{
  "d_model": 64,
  "n_head": 1,
  "n_kv_head": 1,
  "d_mlp": 256,
  "norm_place": "peri",
  "norm_eps": 1e-06,
  "rope_base": 10000.0,
  "rope_fraction": 0.25,
  "bias": "none",
  "tie_embeddings": false,
  "init_std_down": 0.00586,
  "decay_shape": "pow",
  "final_lr_fraction": 0.0,
  "batch_tokens": 8192
}
Each number is 500 + 40 x the weight over its row's rms, rounded and kept within 0 to 999. Layers, rows and columns count from 0. Numbers have three digits each. The size before them is the row's rms in percent of the matrix's.

# layer 3 MLP up, 256x64, rms 0.22, rows 201-234, columns 0-63
071:402488497475520515525532478530546501550540526425498472513469484460492440551448528504525581516506525511528544549412525538503524533438407493537526530476458455392508484493495486541528492538506539
115:470534477446591531602480572496446499493550597452537567483533525554509481532504477454533574535505499528534497567483441523501470469448506486547542484493490486512513469489555467444505508517458474
094:481495480497480494535487529514514435498483432453538471495463431476539509527502520523537521419535530532392427479551551467501523496532466502419537515522455456529549473525457525598505533444534545
084:530442470545518498518502448486503505432496480435460374400515482485499499498487504573500514506517438532471455521534478585479457483508489464488543529436458481473553447561440521512504541491478536
145:423521405530516481556502455497520553452511532462569500445487440509534504467446502488495557532615558473516559497477485506477548514430464456503561498523478488577503500531540487445469481491500496
082:532444522503504525475553492504470532536514512597477479523484510481501507541512516412477500485459487481499538451516560491504466489453450521449477387533579471506519552442468456459546582467427535
030:509525469507500548481462539460619530467458529509500524427403452438494456466495455533562470436516542474485461461558493527510506528460434482507566521544460516474524532490491508491453427486469524
112:551570526557572495532535485479454565561486495522473513470516525553512532575471516512490436541419456567505457473475495464535537477528532563520479539537466469449466432469489499462443488499512577
112:409413431482511531508496527500514510505459525526559477495530470545500516537568560550432532553462493463478511480461491529503486556470456457476550495497443420465538518500413568486490458451503472
108:569590497508578563508478474530471508494534519450555505459523466493491555554452496520468492451419478533535508529493540509558552478512520473534536507527422514424472471480436517461532419494465541
048:517515490450506557523436507550511501525578443511474431537530507427519524503508468515482459474507555491443483436506485488484466501492505529553451539628455523507572537569532502483466415520511501
053:526542524554623412532453511502476453455525457536546518546550530530421478504480544553437485499511529480480513448432561492464545527538484462512444484532493510531468565510524533470482496475482459
060:532503477509460490495494529469492495485526491505484489498475538421506559449540546569476528509491477464545513530480524534475534491503481503480410539544476425510372473411500505520503414527490399
101:492507527508578517491472478547554545460479513525520449448468419472522508469515488522504555521560525497429525507442570569490471488505434555524449484512521525479531501576493499477445558508462610
117:443539452581412477477455521554515475505529442533493541495555484503561523478521461516525487527533482489579540492543486517514539401475473465572546453504528494532490545569528503498464509489590520
089:520532482525529498503455488498491448492449562444461544529480511498498492557482476459448490477498491582466504457463571558519513528530492480483524324480485511500427522532572487488472531475525484
147:489452417491516478527442503433549441553520465514476467555542559498506430482476505523503473478468490495535504560537536518532583438513488441515467467494454527477457470399543554526444510484450530
096:528497485508499498527456491424446452507479585509529494558501543549459524499496489447510485551464464539488472557447431492461491398494535514507455443542548469419480455459562484455476552540479464
087:541457426530518537498527537542480448539480498453480513475538489500482518604472545555492468563487505485545478510510429431484464535452520472482467443531487497433508535592595461503448467509484472
116:549556521491509520494517490495469498517509555526490481581572524548494523539487506413574515457483420516552469519490472510591464452477537497475486484462487499477459478466467463499482600570569443
116:502454516499483541502446560528465476531486540474493529529521446495506471519448471407551522472458517373538503476508531482480475585537522485486554472567517545553520550530540551522502572505529443
092:479498478485532542548476557458457540498432497526541479537472487458473487443467410520439525497495546496471598496499445491455539507440475553494470488451517516555520385479433493544469512490543522
061:507465492417532542436457516532421510497519533461457481446457488467511610455562531544532516489495520505478500558461493553510489536472507471604465531474506519524540405524476529524467455534513512
111:497443533480534506519491462512495449432524575416499512512531481500479447435507529495553521453496517511512514565522502516510484433515489556548416441463496500503410484515602489467430524565507519
130:452519474506531485446532517530494472407458543519520504549470462513557505520457511513506552517478494440451522482429500503437386519491480507445510490460495521487563453493499504514612442446533557
124:480552511489466512520469467520524507526504509551493499469510487496464408495469499494497489459537490419524534451482525457554494515531521477463505484521558580522494580635542421564424465481515506
100:499484567470503515489480504532551477478410533488475547444480453470546554554513531457413482485491522502528599459512457472560482550468526483499491392542451457471505545556464481477459518493532494
090:491516462526566475619458493482445499474441551456481558434488497580518534521531519490508547485470482569468508468470511469496517461478490467412560554502489448504517431518532527472429481541489531
081:491546503528443522432516473517499527486509492499529540526533478472524488452542492544531464529506475511428474522506431530497533408475523497510407516501406490455525449545532574476506464407471581
112:488571499483500489476490492543443588525497579478501559500500513514491472505445577495473472495461494558521487556475470499516488413482533516536534582494541500539449412509549507397495492506523564
102:505494484525522538485485448402485609489456518489539441467584555495484514464500532493506490591453488456537588511484526529508544454548489477500492500516502547512453529466561517455478463534570538
138:445462508504524467492569480488495596434512450496457499515532533530468505561500491516465505446541537584532537490475472481460484522498527451509440553487563504464522461470520442518607467486536587
038:532477489510523463546529495531563505555459524501475548471479525442490491563447483438460511525452523479483472535573512563489542442559490510443602541476497474460480491488509595453566507452484449
091:538442463529490512466511509468495490559505522434581480480511578481520502471411509523507480510512486461555409567547514442576473533501493462547451474546527456509489475452489473435484556553523452
# layer 3 MLP down (transposed), 256x64, rms 0.0518, rows 201-233, columns 0-63
065:532508421438477524486391496525494544508516541491588485462520507520483453529601457535505494575458529564524564501554467531517510515458481526465494500493435460518476528543476563510498539494488437
096:465454436473546529470534480481558599529504522506474462532513527528484490512560505389494482449492500456593557570480492512523572471484547527545483496437458439499463544494507472500542529510533468
098:471461471444436530531484538538506496538448438447590481506443451489569466516480530467477548434577512544440443531506562481477518495545470502441558547557489525488502442488481480532458505478533485
083:493510484522411520459478474522547523534535524470485490484491483522580475563455490475463512445509543588479425475513428504553494496409439498549523485485445516510541532484562581468484490568484518
116:589489541458475487490589522513473474498541485495398521582495572532504537526515479498536434471409439467453459530475504491499483509494518537475443500466531535437488469477445519562521513491452459
077:404497456510456532541471553580496430470476504488551500558507564518509503515515525510550487525490473486490519516498556553462526512566569480607473468524509492452535453509416449489483505431481477
027:487537530440506429527610494518448497529493526457450470497547556508555474502490544527523559549488487559531582504488475458470482548484502493472559481475440494569521496532556495437428525491550458
114:422455453481520493542495439496568526494480548527508529508557484521482475575505483538548398448512444524524550491480580499515543498541510554509477419533485472454505518522580517506414501475503472
115:553489536545489485472514478466426545503515495422426534487452566504468480466451434512513471449508502511522507543557543480492481444547471423455453560466530589519448511458532469475544529558485518
103:476524537471500467472506479431563553574471532548509592455472495467488485524455525534500434505505499509540632509505515467534508478436473419532522433551510557477495515505527534471467560517497488
055:548516513465504555512469498440563488478519434512560444552533483455497493525503461507472519495454508534473472479432533540490501425519578555537487485543449571522547430530443455492491395499471502
055:486555533488574490502495512558523488502498472540500495496519470577454440460527550393457495521514505489498548518484535514478491420528503515555524507520455486495469564471522607433501449493555415
063:548503509508481477508481552485502527466537479514485506509431479491488479457477517513481421474533490444454573561468569544539436533521507554512483498501572439473443480560518556452496529415604509
116:477495535487473473523467514481440484546447549475551582513467486511443584465500542526435555551465519549494485464518523453470449487465495553419471506513453573502430467432509467514468476519509433
104:533498520462406507519463486453521502468520466439499499492421533488483484541494523560483548421475546438587421463502517499472496594511477517455517532559515499494517526514472502536494390509459512
088:451495502462516474559514435475509482558551531489481477466501507482514572527397579524435511431477526485479462456425507408510528520533519579499491560499532450462499536532515446538550508502505497
152:447545543503474505515508511545497554466499498498468520447499427523477533543520515513441512469448430508591509458528491471450570555438514408483542538489498426447495544562476514552462518534470544
085:497543604459493507520524492542517509458458519530493446505464574484494532505485464500505352492447505524507515567509494542451470560561506518518540493441556486528530521496428469462458552512532482
080:471416524531505468525449507462519516483500524517485484469530504464462489431529472499550539409534475419475532464492557455429585481548415424442513466475552499457555505450490515490510512486469513
111:457509534430520474535533496509521518484520523538535440476424560557547501502499420498507451555502423505484516512538517512464496509503461609486519504487546498451456559392504513475486563514519435
138:455557540564509516481484533483522488458471492500577523429540499538496453500520497553479434506529474509526527509567502512485539495438522481604499538422510464424551471446510520450468470535523592
078:485469485452529496467420532505458537506447497534563440521387501442529482521524487515491495484458540508534556483557451515490455543530475499547503447559537493451521555513614503520537555524465506
072:516580525512529621514492477526512468489502494542468535473461517539501536507544567496497471455514493507469516535534511516453532547473516518512445535540523564643531461489414483567516493519485517
091:498464509463445461459479562510474529569529443595473448490490517450526554524546538519480414577518441502462512489544489543532550549543483433517567473495530496488468533527437494532505490433514483
128:486513479543520451520457477516479499483454387570482554491485463532537493509439454469509519456551483484418528491382519496512450513471495483532470512536456570511501442521430507514542465538560475
132:513408521604483536487475539459474474474504497533522510505507489548500478501506605441507470456516437461471498532472546508525534548492501529587511563459510461543466469425476533488461543450432481
093:545438485546502535482449516499476533429495480558488580520480510499537446480453525463475483465483476394457502523492515495531592469503552448486548541543507513555467481390501521465529551502473539
084:562482483470441513479457519590578534440519468446528439536540495472475549543520480517485501499513511608468469510491483545452479492509493540472526474571423410504487479504497581528498472458515512
098:517544500598503485420554545453527501522483508564452536503450500429517506515503491473479512525435580473522466537486538508493516470516411469509594453583514506460509450478520469447514538480520460
102:510446527493550498545525498512529467459490448525498493474530522441396492499487517578475550472449433525413487521460489503540522543539524493519516521452403491535486407531522552575458533491501512
095:549525535501458485503473405487527525475536551533484443515546569513464543410507527514497478574466481475580586529478452506516498479415517536495467479509538512499480478437541535483510492499599496
123:436499433550517482550401448419471452519477545510623541486568532506497460532515433527479517462527505470478458484535497487500500533520538548494567509508462419492505494467515481528503503505563494
033:493441511495518446470595475509527510505514508554501416514473567482481470517447462460498468510528559442494464510519466525565550496551556564459477421565496497471561447484538556474553507483532455
# layer 3 MLP gate, 256x64, rms 0.218, rows 202-234, columns 0-63
110:566499447445479472502469497515473478535490482484450477552476525547425494452480421492515471414465482508465472490469497579484489449518488463494488566487542528520538430519577594504558485522467565
089:525485494488527466475473456469519571491557547510471520562547548477463522508518532441488434559439462408595529523444461510546518466530523505565507454476544541521460520453516534443509467503449456
079:558503482528536427499590560468508559466492526489484500457528561448458497435454563502469506564390509500484508560494457512427540500494530507443503518468542547496544496479481451534551485449513494
119:438467471532552463506435470460553557488452498449540484424519476436491498509425521463472529535590533556515513457484488521465575505456444522526549543537450499463523520533572522507452524536503532
092:449496485513467507436488581562565473456485506481548527509519547495526537501463510575482495544476530510517485555513470508476537517503558452615480529522431498396540476523447473525490441482557481
030:512477439534506502495453565473649522458495446549574491450438457496505517462495479494520450435479552471431438496552499518529497471467464476507499534512547500484505526444432497520538475527486521
111:433532462512514494560499447530553533471532528510514527545541488431457447546602475513471417439478428494552531475531519442507519470557528518470513427505519448497505538543549520534445506522522474
134:443466437461529522513485491497544484491459500549574449483525428502521516490563562553424521548479497523477504477446466521524497528438456488505573494524447419445549469491454588486496447461495486
105:510547523500510448563488491481548569524492616519571504445491484488476490561495497463472403456480490547486577505472485419511513483486501479488495391501563531471480473506515531529463550536487495
055:478548504500494437511531512453503500489490509460537501508475510537467491532448546438506525512466407506471470532455515504534549460519526499433526496386509420491422466482427495489572548427444495
056:538489535543487589459528442553530494553473475511562572487490480485564531499622512423511512517455477524500510505541463482490469480437560527504486421516531530520533481465487489473466495429541548
071:554519528483543529503523499512552537521497458488517521523525451553494446545477468456527431546470472522449461527558495471500471502496494522482553429424489509472606471601528459445497534465573545
109:474482482462484424485388537466438524535581529437491496541497468457455522480463476432533502433462498572518540508496452452464474546502482479477439568492502534459451473496538495493510483573480467
116:505543498565500487505472508594459504503610507478472571538525459522467485497517525483545484525565475474594540490531517435586533418504496495509559479534493533564523524536517500506507471517572512
070:471516518468543442597552450441528459490467584492429442561469524450546484525530476494509521451475458523462482443478522427502514477472564526442501456516453500541502583505522482527547515496530480
135:487481439519532469533425507460548463581558448534529502515512538519542462539459511506515482495468509462520500557533528496492605448531540421505477487524508493445489498390542567486490486479428482
099:455526550482487561445533478495486492519505529501526476500419571496486484490520482520467380482513469475465507554508526520427476595514487559528511456541492562504507535532446461475446574518527426
087:516505502481532537481548507479456469517454474503460550433512520564481501564440547472495496536535531540533548471493471523526629499464496537530415546493406492550446469573536509489494501486471539
119:467538559502454527471487445508471576461518513492541450477451535501539462453478472447521479557490353496472493537527508499465471465573497524471491520500531526444438564455512465453497531536481447
142:497458446491473522519438511537441493535499502466448507542502460491500444522442465380539551460468526414529525498460567525502470531528464511456548466571484541548499556536536539521520543468518445
081:518477503551475529470537455513506468536525481541493530577548486558523480523579545568511448551561503449565467468522492477448533510465507503512463422542478459500488572503418499492574545460506439
062:461429505442425489406428547484522554538523521545464471469512479541484479525513584447486473505439417528472515433487499512498445461483519511525439449527497454524472490547520503531477545490553458
103:519459448496415523424437507496536533568457490515535432476540521506551548547468503497415423552548440494490510481551511549502480528482523459475549472513490490476576522521434502502447538455510473
127:504493536499472531573507465534508507606544467487489506485511509508437565516543508454500471522477488563520484514537539506563574500515515472567490470589511477469477547559489507505410556570469431
106:479453476513417530504528544458482503589528559478573448550515552518533579558547502477499442514533457535503512531437530453505472494555484510502517480457514522508486513441472433502505432452462427
105:518500492475481398418506481486482480458482468480515509440516436553442558510484497524527532548540534548564504512505398484461507506479491530498485496456428496483519446581520535517437409526526495
084:465531543513532531512544476432469562547497525614501521521465476539491464383467491465508508486506448410545524527502493507535466547561482471500459520484521570531501516509494393502495508517498460
109:507474467483584453555507513484514508492492542502464476507458541472533516545469542432466527475453569482587497543481560502511492564513478500432563471554564532483507516424498408470497512547538445
102:540527459508482522427560526484612576511473486583494495517452471480489505482482514593441467559519524454462502493513550553479502463496514544497547442442520553523572522525495494489472510508433536
102:537547450559566552541501376462534537492480504531500519469535512543497546462499518473466465542494487492541546520463534523550487552524510477530505448472515550540445525551453531442499532460592444
133:493540515517516507513457515572487505530469534509415587573541530433502514502510551461522480514482417548500486451472514432540418444539494523503468424532475428533507513479533501460500468563521465
038:529545459506531450539432521528519507501512522440499590498554461532460555459517548523551539529543483592483518490479545513535476523485500499423527533526535462540508445594533573526462447544510495
120:570522442479520497522462530507514490517524516460545451523525565451486435520450515521522485540497462485541418579456517501577487423524432498514468522504491465530422442465513489460495519586476438